From a checkpoint of a small transformer trained on Wikipedia: some layers without attention, norms scaled by depth.
Each number is 128 + 24 x the weight over the matrix's rms, rounded and kept within 0 to 255. Layers, rows and columns count from 0.

# layer 9 MLP down (transposed), 768x192, rms 0.108, rows 156-187, columns 0-47
[[181 136 142 117 118 133 126 146 150 155  75 138 151 119 120 136 103 121 157 119 133  95 175 125 129 135 136 126 128 134 104 132  91 141 118 119 138 100 127 125 107 136 195 135 159 112  75 123]
 [146 138 148 152 120 119 121 161 138 129 147 177 119 106  90  91 141 137  78 180  99 136 120 155 136 155  85 121 151 119 105 141 137 125 174  82 130 153  93 140 136 109 133 156 150 182 125  88]
 [142 135  86 125 131 137 145 144 120 128 212 133  83 100  93  83 129 147 130 151 132 112  82 128 103 134 144 115 104 156 138  99 142 129 124 102 118 135 113 123 107 117 140 141 133 138 110 125]
 [125 142 140 115 123 108 173  94 117 144 151 130  95 134 156 117 130 144 103 129 125 127 102 144 114 119 118 101 103 153  89  99 168 138 165 160 155 120 152 148 136 145 111 148 152  97 143 129]
 [123 110 159 144 136 166 102 172  96 106 115 104 110 107  83 140 131 124 184 164 132 105 119 160 148 107 144 154 141 100  65 135 144 121 166 116 124 112  91 147 109  84 117 130 141 125 145 152]
 [154 135 125 105 164  89 154  94 141 144 122 107 119 160 123 121 124 159 130 124 167 136 141 135 139 108  99 126  91  77 139 105 131 136 165 107 113 187 109 149 111 114 110  87 102  92 154 139]
 [104 164 141  94 155 130 136 136 134 179 133 124 155 106 103 187 137 128 140 141 119 161 123 146 169  88  53 165 100 106 114 141 138 118 121 146 155 181 121 134 113 147 137  92 132 146 125 112]
 [158 124  77 134 151 104 184 132 120 157 156 149 119 111 168 153 159 108 108 118 138 115 136 116 167 129  96  89 117 112 135 130 159 121 111 137 145  90 159 107 144 152 101 134 104 123 135 125]
 [135 120 151 128 143 108 110 126  72 127 142 134 167 147  99 141  99  87 119 128 119  98 135  86 162  81 157 119 155 118 168 124  79 106 173 125 109 153  65 163 164 165 111 204 105 189 113 121]
 [144 134 112 137 112 127 133 134 130 125 152 119 104 146 124 120 109 121 151 127 105  92 108 158 129  63 159 129 104 166 116 100 152 155 155 115 125 117 124 142 101 116 150 154 159 126 101  90]
 [168 149 144 118 124 106 109 149 184 101 105 115 128 152 113 119 110 151  95 157 127 108 119 131 134 164 160 144 124 121 153 123 122 142 106 106  88 164 104 112 164 110 129 125 217 133  73 101]
 [135 103 141 127 158 104 159  93 110 113 108  87 129 170 115 144 133  95 107 125 121  99 119 106 151 101 133 151 105 145 112 130 133  94 120 175 112 125  95 135  73 106 102 135 134 175 136 112]
 [ 92 134 143 162 153 138 109 148 140 138 172 126 151 134 166 135  80 151 180 106 100 140 118 141 153 115  86 113 187  64 102  99 123 123 113 137 147 120 125 116 134 104 113 131 121  76 130 122]
 [133 166 138 146 144 142 111 104 116 103 111 187 147 107 116  97 129 164 137  54 147 108 129 106  99 153 133 135 118 110 139  98 136 127 155  92 143 140 118 143 111  91 151 173 105 105 160 135]
 [142 146 143  80 151 128  83  93 120 122 160 106 119  87 167 112 141 117 129 144 141 114 132 134 123 137 111 151 134 126 166 126 155 159 111 107 133 126 140 140 177  96 131 163 179  94 114 103]
 [105 169 197 144 117 143 116 145 138 152  89 133 115 128 132 117  93 163 149 105 145 138 115  96 146 146 142 120 119 127 124 127 197 144 118 137 112 170 109 103  76 123  89 135 221 111 100 102]
 [ 94 101 115 128 120 126 130  98 141 152 150 132 109 137 118 145 151 136 149 139 135 134 137 191  76 134 120 151 120 123 174 119 123  80 135 116 135 117 167 102 110 147 129  89 189 116 115 108]
 [107 145  87 143  99 141 135 107 125  90 145 114  89 167 144 100 135 127 125 122 119 131 128 152 112 149  96 138 139 147 150 107 117 193 143 145 114  95 146 113 145 104 153 107 122 162 106 136]
 [101 158 102 153 132 111  88  99  74 129 128 129  99 114 136 136 140 123 135 105 114 111  98  96 114 116 147 115 104 146 109 140 137 121 159 114 100  95 116 161  91 181 131 107 122 137 183 166]
 [ 97 145 103 134 115 141 113 123 132 113 139 122  99 106 130 112 104 168 187 124  93 117  93 151 145 134 123 105 127 139 126 107 166 115 149 106 157 100 134 138 126 129 106 135 219 127 102 170]
 [143 142 156 144 119 169 166  88 107 106 152 160 116 130 132 128 150 152 128 141 138  84 134 134 118 109 129 107 152 159 127 169 120 125 127 145 108 160 140 128 126 103 130 111 220  97 121 133]
 [116 171 143  79 139 152 179 121 133 143 125 135 135 150 142  93 124 114 145 147 128  93 103 124 172  68 124 120 111 153  82 122  95 149 141 150 114 124 168 172 144 127 107 106 108 115 130 130]
 [112 149 134 106 149 145 112  92 111 108 160 148 152 147 129 116 102 144  98 103 143 148 137 111 153  96 119 166 135  98 170  54 140 119 138 137 115 144 103 177 162 151 116 168 117 155 111 147]
 [147 153 123 170 118 111 151  79 102 112 143 155 141 186  87 131 131 125 140 119  91  92 141 159 150 163 147 130 149 155 138 113 129 110 154 113 144 114 168 133 155 159 150 148 143  83 119 125]
 [116 123 165 125 123 115 178 141 129  89 105 133 119 124 111 172 154  72 159 117 109 150 121 134 111 156 139 137 157 139 136 114 138 118 137 121  95 159 158  92 133 100 107 108 138 118  82 128]
 [152  80 161 122 134 138 136 124 174 176 167 113 104 120 127 148  90 126 122 141 107 145 148 150 116 101 174 156 118 102 159 121 103 131 125 118 107  80 130 126 148 144 158 144 154 128 156 116]
 [105 110 114 157 124 124  98 160 110  98 128 109 114 182 134  87 161 134 103 111 129 125 146 134 102 104 113 154 153 162 133 102 103 142 130 153 147  78 112  71 100 122 167 120  99 166 142 144]
 [135 135 132 122 131 132  92 100 139 164 139 165 113 127 104 149 113 128 178  93 109 108 116 155 120 129 126 166 163 156 118 150 148 109 109 131 114 120 130 184 143 136 128 124  83 134 158 125]
 [130 152 161 108 123 140 104 157  97 141 114 100 137 119 106 111 132 118 122 126 122 105  79 123 142  97 117 123 133  86 115  97 105 118  99 159 152 155 103 119 112 160 106 126 111 118 172 115]
 [118 111  76 184 150  92 133 131 145 101 145 136 132 119 142 139 123 163 100 118  94 107 112 139  47  73 139 131 125  90 148 156 142 103 128 123 126 129 117  72 127 130 172 127 115 126 152 142]
 [120 141 130 118 153 105 128 141 157 104  97 122 152 154 128  86 129 131 125 177 128 109 128 160 112 151 116 144  87 151 145 115 120 131 134 105 123 115 162 110 104 142 109 128 252 135  81 122]
 [106 133 183 143 134 151  84 110 136 142 147 161 176 161  67 110 137 162 176 157 119 135  91  92  85  73 178 176 183 172 128 111 137 113 154 138 124 128 170 143 126 152 126 108  68 129 154 114]]
# layer 9 MLP up, 768x192, rms 0.114, rows 157-188, columns 0-47
[[139 137 105 134 122 147 123 125 106 122 153 116 144 117 132 156 149 101 138 134 147 132 127 126 159 111 138 129 131 158 117  84 139 120 110 102  89 143  92 120 127 125 107 119 138 137 157 123]
 [123 123 136 135 138 140 140 163 141 174 136 100 140  63 138 127 144  89 128 134 102 139  89 141 106 153 134 127 122 125 136  76 107 133 108 138 149 148 131 111 125 123 126 164 134  70 136 101]
 [159 138 130 151 104 134 119 150 118 138 144 141 128 133 140 131 124 132 100 135 100 112  77 105 134 129 179 166 126 137 142 129 112 108 133 129 109 141 124 121  96 136 140 112 139 127 109 153]
 [112 114 151 100 127  82 148 176 121 131 123 147 151  87 129 141 142 108 145  58 142 162 102 123 140 210 133 150 130 114 119 131 103 150 105 108 130 126  73 104 154 117 131 155 122  98 144 103]
 [148 114 162 171 108 104 121 149 129 131 118 139 124 160 122 148 134  97  86 133 152 118 101 104 108 134 150  57 162 134 117 128 105 112 117 108 135 158  93 112 179 138 152 111  94 120 122 139]
 [191  81 114 120 152  85 127 172 120 134 101 123 111 159  84 144 158 134 114 143 134 133  86 136 109 139 173 155 141 114 123 187 127 108 166 133 108  84 140 101 146 157 142 105  99 110 167 127]
 [149 140 108 119  86  93 144  99 121 116 109 156 142 128  96 120 129  98 161 119 150 106 127 113 146 133 121 117  90  89 115 150 118 146 169 138 123 138 143 106 130 128 143 140 131 147 135 139]
 [124 148 153 112 110 130 173 133  77 142 163 158 125 114 151 177 140 102 126 119 186 134 159 144 120 133 143 127 175 133 158  81 119 141  95 159 126 101 123 142 159 133  94 139 136 122 164  79]
 [140 128 117 137 122 155  92 121 138 138  90 145 174 147 116 146 144 126 109 115 108  76 113 150 128 105 149 136 133 147 118  96 108 174 114 116 149 117 121 104 154 138 127 139 123 113 108 139]
 [131 134 145  95  78 103 129 170 155 183 133 162 157  89 131 123 156 136  99 145 120 102 134 112  88 162 118  81 148 124 184 151  99 178 101 118 128 107 122 138 129 145 152 153 143 132  89 121]
 [133  65 100  88  64 161 129 106 147 163 130 165 137 122 124 148 145 103 135 143 165 116 113  91 115 151 126 152 126 115 135  81 119 164 100 191 149 112 164 128 140 143 146 127 115  92 131  80]
 [115 116 175 114 142 146 109 111 141 139 145 177 125 161  58 134 133  98 119 111 108 126 119 144 127 110 175 142 139 161  77 190  97 143 109 181 150 108 109 106 127 145 145  91 104 121 140 110]
 [111 160 104 124 122 157 178 130 133 126 144 145 143 105 135 141 138 129 145 160 133  97 100 111 107 132 168 145 140 157 126 129 143 132 127 121 102  80 161 117 134 105 174 141 135 109 161 127]
 [146 122 154 135 144 111 153 168 115 158 134 122 121 126 135 126 134 102 117 130 143  98 137 147  87 137 120 101 143 117  88 172 131 156 103 163 141  57  99 103 129 109 102 150 132 115 139 142]
 [113 107 156 132 112  84 129 166 142  96 161 154 101 120 112 120 116  99 129  78 152 124 135 137 141 171 129 118 147  95 148 144 129 129 119 144 159 110 112  93 120 116 123 159 158 122 165 125]
 [ 90 149 136 123 101 122 150 125 101 126 135 100 101 129 122 133 156  90 101  99 139 142 152  98 126 165 128 131 176  70 150 130 119 101  96 118 169  87  93 125 118 143 102 113 114 166 136 125]
 [105  92 103 122 127 138 154 150  95 150 174 148  92 103  91 169 141  97 121  98 129 149 128 127 100 142 105  99 130 118 129  98 100 153 121 133 146 131 138 131 120 115 138 167  95  95 131 123]
 [143  92 116 166 157 136 113 126  75 120  67 125 136 144 159 135 157  63 102 128 141  96  99 127 117 111 165 105 100 132 125 118 144 140 154 170 129 117 130 152 114 174 125 204  84 125 134 147]
 [142 135 170 151 178  82 134 154 138 128 121 109 130  84 127 130 121 149 147 163 120 129 108 129 142 142 126 106 114  97 154 122 124 119 133 127 155 159 142 152 147 118 134 169 127  97 120 144]
 [138 125 145 128 176 105 160 127 123 156 142 139 131 123 171 132 113  96 106 127 146 133 156 127 132 152 145  83 146 126 107 158 143 138 129 146 141  68 123 139 156  93 138 129 140 159 118 133]
 [103 131 122 114 102 146 119 143 112 126 118 135 159 134 114 188 159 114 107 112 149 126 122 122 116 103 151 149 170 128 148 126 132 132 132 145 128 179 157 108 127 154 147 100  75 125 178 128]
 [126 177 199 144 141  85 146 138 144 164 107 117 125 150 124 137 103 150 174 123 111 117  94 109 117 155 136 125 166 110  77 108 110  97 137 124 153 117 106 108 138 113 132 113 117  99 119 184]
 [108 122 164  99  96 107 116 109 142 137 112 112 162 123 138 133 126 127 144  89 103 127 116 135  92 108 167 149 110 124 112 154 110 143  82 148 118 155 114 141  88  94 108 129 112 158 129 142]
 [145 131 161 103 152 125 143 138 139 129 142 150 146 121 147  94 123  92 126 111 136 113 117  65 127 168 146  96 137 152  98 136 145 125 149 139 179 138 141  94 152 129 130 132 130 108 131 139]
 [ 92 170 124  74 129 126 156 156 103 122 160 116 153  99 137 156 135 136 110 144 133 155 113 125 149 175 115 132 146 123 141 133 102 130 135 148 124 123 145  89 138 130 145 118 132  96 150  88]
 [169 123 202 122 138 118 169 134  84 132 110 107 113 139 103 118 115 121  95  81 128 109  94 122 153  82 127 140 162 133 157  89 149 114 139 103 125 131 112 137 133 135 121 113 124 121 123 113]
 [114 108 122 128 126 125 113 152 143 136  93 137 116 128 109 120  70 115 131  98 129 151  72 130 151 140 149 100 131 125 146 104 162 174 127 115  86 115 137 112 177 137  99  93 132 141 138 143]
 [117 120 184  95 138 100 132 144 105 101 108 159 143  85 138 121 108  96 131 122 130 130 120 133 121 182 103 145 154 147 150 159 136 145 146 126 144 115 135 125 154 116 117 127 119 139 151 117]
 [122  71 138  95 132 143 174 109 110 113 164 138 197 132 102 140 155 129 132 143 152 154 100 107  69 110 165 135 120 113 106 121 139 125 138 146 129 153 138 123 164 142 161 141 116  88 147  83]
 [116 147 144  83 101  92 102 167 137 132 106 141 143  63 133 101 102 108 117 134 117 133 130 114 129 159 121 108 152  95 161 167 118 171 144  99 164 109 154  85 108 134 150 176 130 108 136 118]
 [133 114 128 134 145  68 149 141 102 142  42 108 116 121 102 134 108 169 151 113 101 124 139  82 132 171 109 128 152  89 150 128 120 152 127 142 159 148 135 152 144 141 144 170  81 121 144 113]
 [159  98 101 163 100 147 131 155 138 149 111 133 120 122 109 101 162 116 151 155 135 142 109 120 139 175 107  98 157 154 124  90 168 119  91 158  85  71 127 159 179 142 113 110 117 108 125 120]]